python train.py --num_attention_heads=8 --num_key_value_heads=8 --hidden_act="silu" --init_std_up=0.0497 --init_std_down=0.0 --decay_fraction=0.655 --doc_mask=false
Each number is 500 + 50 x the weight over its row's rms, rounded and kept within 0 to 999. Layers, rows and columns count from 0. Numbers have three digits each. The size before them is the row's rms in percent of the matrix's.

# layer 2 MLP up, 1024x256, rms 0.106, rows 981-1023, columns 64-127
092:472474546473496590526455529596459474494530513431523602536452587450562444398491448537373447518466462499514495598474481603465453561436522530564461528524588527421490513537456536510520488503492535
115:500499440514553606511602409501531509493499495477442487523484453566504483579543392402415527487532545506488486530569523588558462558541509528433436536502472561485446543486550550600465489473459568
105:502457450521565530481607469448538422465439372440407449474447511513504481510541502448549461420582499453551408534469528519549531513437564460477455468485404466581543544426435466550418430537467505
095:491520496516483456447506456566473490508461504397524551410483447467484519496593507398482428533546540409463537515511501506490542540567537530575489417570572565477397545472580504523559456552528517
111:464450502467593502457526489458588477493501433409459587479461556553537501506578460444465459454589447472589336449477560542535505450495547596441426480471526497489506524492426547539539393570550533
117:459519509405629578447498500479472470459464476412466471501453481513473419488584458555461476405449512506547493513505488553538468499488522456417495512535531448606512505507418512544557453568466462
111:541454504376511521490442564573478499565509443526451526485368536594580513535510430426406455491543467494544397498461584567476530493594518499425436545589472482535439522521425448550500523519517504
098:531489451493579554325613486549513570499445498421480490500468544611509521497570539435481476508421518536428475506515517407505466515523509545524440462527538433479498604443468485514548450522471519
091:513485534396492496423541465506554477460435457453539579499546582537518492409525420478591578502350379519418543572597573458574465507467503500524466561527396483472527514476446496560436499423477443
091:523437519511493587533523488514570464504456431414469427464444528473475539538524438544460516428489379538564419405404536480510544442497577547490430462456434461497496549509449424602515340615557568
079:479456436495446553498579523541557514483430486485575481437524482457610509476522409532570510519468480416486569514513500478513510457593509480449462459496485586467539520520468498547536449477571577
111:522375493465493521494525517597595463476455465508479510472521488610496437532570526544589546437491521544487476498528403492534469456523531558449517488548465415535583487461538442597413484480407504
093:514520499460552442491457512467506428533462528399560398603507500498472529536529495531507541516469516517542486490502501554474504472502474589581470478519482436563473447543455469476495516581536534
086:532534535468549517403431480555473489496418454367520560526447517522465535502567548414514447446551415459508502462412471458501567437518514529469496463475565515479479488404463547530519408588453522
107:502515461505554484426439584588532486520495469453509468529487417585505462455465511508437555539576493489555451527485518516490514565404453449483481558511434461542581518470476488447453483534517527
087:437556533493510529491536454536466385474463471519421571572509576477478457443613568589525502485542481520486521513517454461547535535520601517444435517472417452580543470496477370438523511516493406
099:439501484526590530466505537464585502499522455471461475475430516496509439546563504458543505435513445500678405521441457456472521428461498479448477490460483446480486534516474446490470395521479491
097:585532508457524499404425497512483457471526462530494503624478491419466484408462425497548540517519514492470516452487520560539507481610451412543525465505526522488497462523524421571568460435502556
099:502503523447452588462497390449557452405537480434474558489524467517543410544452435484499431477514416474469479460473500499482554442560506474464535431503638512449442499447457499501540469511509553
089:427435506508543476489545464469528530489483483538520572366499553536518531534528334481499464464500513536479545582527492571485508517519582464439379432542491500472423558563436486530517439510511546
113:533441498438493488433499467453474485524496443477524587540471465545513544533582549490587491434498542507479469539466542526584493556446586435468514555516526486552553513487438418575474457495479465
103:499580476553482505505663511578456491496596504508445472518516478536473489426474450492452507414528485493450457562514449494507497424533470422487452506474595484532494563440562524647585456450457630
112:536565440386557514498496515532512446438456446511525444526459500619553452434506429563473508486485569490491422444507502503583490487533463468390533494451544411510550446542493494522529465606441543
122:480466508481543552443517531443462487478444402452443446541495555500481415420639452553500503480463506478570508441464406561622480505458528501494515529439475355576439538497520472519413494550452450
071:546464423516550459526578492530477402535425436447466455603484482539571492450606460480514469443565453476551384480514515551546427539457544479490474494582545480477499544465478473478511469574507534
093:563566463503507532457443541498469454477459455530488437572467470545409456422520456503463544432506431447485505451500517489516476502560488577534549438568536466547589494462511401472491488565519498
076:499510501506558466519436498525424534525386529413520523556459526436505460423503489462524588529427441457501503533408416504544522541533517429537420522626437563512440450480472351519495468549513512
087:547581499423528512499476492503531542598481452503558505517448531550574532470463468497512505482545456526580508436497556471507500464510576425533463492453573445491471451501486590544526496598501546
121:505461552480502501424552469438490428503487406489457469543475501534561518339499526552632480508433524549550447532499461503465507541497558399537426589540471405549492508437507503572536466449521406
113:505465430559528464376629554522554437504488454441501434490554546497510583436500435470558419432523470557523494489480422508481535546424531494456439497481530439608575508520535505582575450462495438
095:528391454544620435362527473524520503462486473456529472448543472493569523402591542493529568552463560520475502544528355512518464415366473517451472488550544440439486460448480484503540465536454427
107:432391492483547571454479477451541457513536485443531482483543445517553453537517411492543464488559456555442429481529460645473500468472537478437402492497420426471468500502541458518498480486465436
102:526538456510459504401440452437460477569460508465534525524425461496481472564547371592486494415504524475524468484526486444480558603614527553524539512494364503492516533478534540536492457550490438
103:509524530452529446472590410501414495519520502500460419483479544475498475431516472459595499497504476524538478520439432632452530546511549371471454567562578482508464463487476459516578497477498503
092:499487518505476513517463427507439389563512436500483555501518559502536554363567557471544370521575449554476498486538438496510504509437517444457422462586511465554640585525498521473495521496543484
111:459498431416530530467458453456533424481457411410503470501437502501523490376561462495527469473523468418510396440522556505558484540446538487479456558553480535503572531492543426523534512485494462
114:399544430501475469391455516440450504462480505450487509473469619405448409463593469471567585495550474444512488523537517476516488546479499432573339461495418575512605572473498452481474467486498486
078:513514469516540497513585535499504453487451436412495446503381472554590490504567428492568523497497549464477450589572425505560442526421574426413456499635452542517511579524603420547484474496508482
113:532505444476558509439493504577563494428552477493464532458401489505501415547545434506533493438494487413620432515477520527479480431542465475422530466492465483465548524531533490532529372507426545
101:525498523477488513463434440548545518414474491443509593523503418529526459509520324597441539430546515503519501550465490438422479499483513537432426536469478519586475472487567497511548444588438556
111:481488433402516549488525510524453418527462431416485443551470503503584495436557455481515506454487470424543444516507472572571439528461505505505410557555503491541505521505503469545458471567434467
108:482632486501547527515609525464507524522544454466442510474498488559510605474511430514519482500453533501555482650475528439470477497387543464461435490473515489503357517498497537559487474552508454
116:517489470528531478420537536536461438492470430450464491477442524593529519473499506466455501482523513542611462486495424541510480507559632478461508533469471439563428567498457572534444468547510559
# layer 2 MLP down (transposed), 1024x256, rms 0.0628, rows 981-1023, columns 64-127
087:370510415493565484507576486465436471515404541522463505442533485546432513576409519429436593581444460474566480422434450472529483452532497450439523539476526513523470451459524595523445516562582530
089:515471528498555430488508496459570526457558532455499539538509485480469475381462487484423550432456514542479421494543486557639478564610463481492470469507582601543532539523534514651445545432440428
097:463491470555587526459594544487546434412530364483474442477453517513482547456635548483529463449556490537458343515552515512579467370439577453491505496547487472550497483483541406553490512505455418
090:563420481536521452526518473475524455563554493581455488541537533428450537588542595457594495423482503652446479469546479491543524540539465482464526539507436554428543516523517559454543517402474424
105:396468482465403464476418590538575458463532448431524468509425583499528497612559526472534538518548494597505451561387578463401481473533555535556471383582524447569511421427631439471651481477496507
118:496531580528566485413509439459500580442439472491532516483513521558478405501549382466479513510483529499528605449510599508503490473517538510471580480568504471451397496494469481571494500464494506
120:482503521434541560543474547440464533507506468478480499478402520493556497589426587482494457529519463503542387529468579484409456513455456568516488530445563490529532523524524470515547498565558570
104:549528514441410449461515542578486549438432558557531447480501524513494598433541516591470545596460458489498459398522549561494463555631560584525564456458447547487563507465489541519509571526539540
080:463508500449460536531508550408582492480422486525522533538577554468551481556534523524509494520411446532486465508593466572617449549581547552513473543513536501538388435563500487530534515535449532
089:496489611507484470552442562435459480562591523442510495568567567482448450437501522478510530510578558475517570496539554447456522478456511452572469445516548413404526553497596576473481462394517442
056:585490429540502476524392473628486520532509423507502503455471535423485535528513541508507425484463443464443343489485483454519459538441554478605464502462471556594555511472495518502535497460469364
107:430480394456490431473523506468527455514506596539479594559491426512478562579472552526545453571568522476540472499510519544481517394531525607491522497515549485402553405529498461611422470496498570
099:482463478496508530492418577534514437504531479548507573548519488510482547502494493439498553420497613524529503350545481533488500488439602572562507479562500515531530437481519514425481493444473414
109:469407484381524504516475481492555563532513461485560489560507591521483513529441615425547446585437491544534566483489485442518468519493552533508415535465462534486421437553524541497548524507516428
124:460511469519548493481468471533448541559515537437406507465524391540538501564544556448476559562529506529507454527519462504518530465594516438536465533496440463617447539446536498587510452417491469
082:479501524612498549512548435522529446425501524500519520491466497430497571501402527457453450558457510495468484466475502459479521485478439470529463503602540522370424582457492489502561479572570533
122:455404622470473477483551476504517489520502584478527428521584529446552488526391428485458487522510549519525664530470504448425551536537569471556480474452526403509439475404496512467508494557526500
081:543424465468578457579478529602558560467530526539487467450531458519471448492462439427561498491515543482483469570469508583471506544466423415489480519507397493518516522566563463445497512469468407
092:488493553445415478403493562480464500572538495469421607457568489579527552553503561604444417423478603455447404431497479377418482500501450483519518561515411558530457458437540489533524472431555492
071:551475433463448523592493550412528434506548478516492375575557461522474553557442614494493528554530504512485360534457544480512479454532470431428526474495441571512473482522476429439510433486571459
121:593555455512480582564624643491483506449489490462546441501503475363438507444443466424451505517515471543457547474525526584634486504515456550526504468547449561409571548602516534500556444504533513
106:483418489411499485456457570513476507547488588475543485506526443462451441524505383469424565455486434543509513344531508437467522469479551530529528476521495468480550530460461471559456526445457414
106:518532516451522423467413491547492459454495464457521499494440606455464492530603507485509542560480441518551493503554433506599511559542490464532531418555511447476438452550546440481424504575469496
124:547500492513555456468574597478466467544471530458454443458531484536467481462493478603483559468517433477459408521464535542545459453484481437532496460567537466568487413492522505546468528500508418
105:501447491450540510454577468456520388510486420429529473526497524519493516452584418507583466453591501435487373501545480589604482542484547488488455493576520443638518563435478435552479506547427509
093:544490392604603402535422453628524561523442411536482450597451460365548510402514496623481472488520519343510485430509479456488457511449498510520423470494464511471459501426501491501514517511478498
106:401464501541517434497479450455603569385628539511489525479389592388357514450541526443466496543496565546502612450462550414530510480462550468443538489472467574466488436506462463544513493577513553
077:452496509527433503535513428494447506566504448490505485512449534416519556525531489531472440532485471467426369503482457427436474514510548459513587458518404529531506425510572518483561458508443439
114:442528559409504513517522386533507492576491484483508562454446511474403614484583386550514592549484478520484367507496460648525536548520497482519567534518453476503459524524475491530442560469464494
082:456456551551353476430596536463528506535500468504425564480512467500560520562520528444428425440528423532434441509496574418530540516467575456524412577513474537557500357499550497498540508474509434
074:610437465532424483513580458535501488493506507507508472449484463454495464596488526561535552482493469470500479488498542573529450440577442529509454452484566549562386553543427442535379593441547543
104:462503471457482441483537451506408412616484513484477514519502473554466481533490380396478515494430485636460398473524554547471501422518557523432514429524342529447444446490529525455398514368482478
080:557502474550472385495463487543517603510442441493539480377524482469560459434501502546492574454431559425435427441497452472489512614552554471528503445477451400539543551469542572435553516506531376
074:439518395478489432485525521471463452566489465526475463451563448504478408524474587495492567499461520465487401582516522386524498458515500550583548523523486478488438527502533501574450505582475617
078:457425515429484525417545507455523464439533531461487439531514563534545562544470492537492465490443551470467453536548500472458501539521483515498527523543452545414425451464518560515510458465580520
101:530451420531568571429528464461465415500537420459526442482502483464473468420472530507529482426523554542529362492525507486538539506449513529449499503497482416507510515470484532489450504495435565
111:582538470469408518567508453527426574471496472487566545435459516381423541482469449446412460505522498507552496470538517525456517550567467510476512426463462536465453509477568493597544541556562500
109:487482510469524508467568554460508368504472460403511450471496508536467512431559420508535489454523483445479368508556457578596493580474524493468473521579504483664525578455462425549470518570440486
101:535410567538452488413501469469508487520447483482483568504511557499503502381471542489525522459502482552419529560533442486456493436520524513475528504566554530452538443447492457531427534507474535
107:459442486509562452529455498505461575466513363469501530499549431499479423501412531526503518562478597519511609490487534427387460478422540450469531464489437446498458411426516517566472517463551581
060:428512501420564493477495546566534475460508448391502435485517565486517502462483440457462481433558541543426278475568414550558533446498517524511477547558466469535498452442494546562499518555401447
121:497548443483485508503490524462462554477535481557473557495501528454458580480514419432558444524548378582496558466451489440552482513518519497463490487591387522484578512520454553347611467434442459
095:458496427525508457475489607459551498542477497538441564426518507467538482434542461511540497490416466519565501408534437543603565589468520502502469546452537523502537540427413513499527433504508541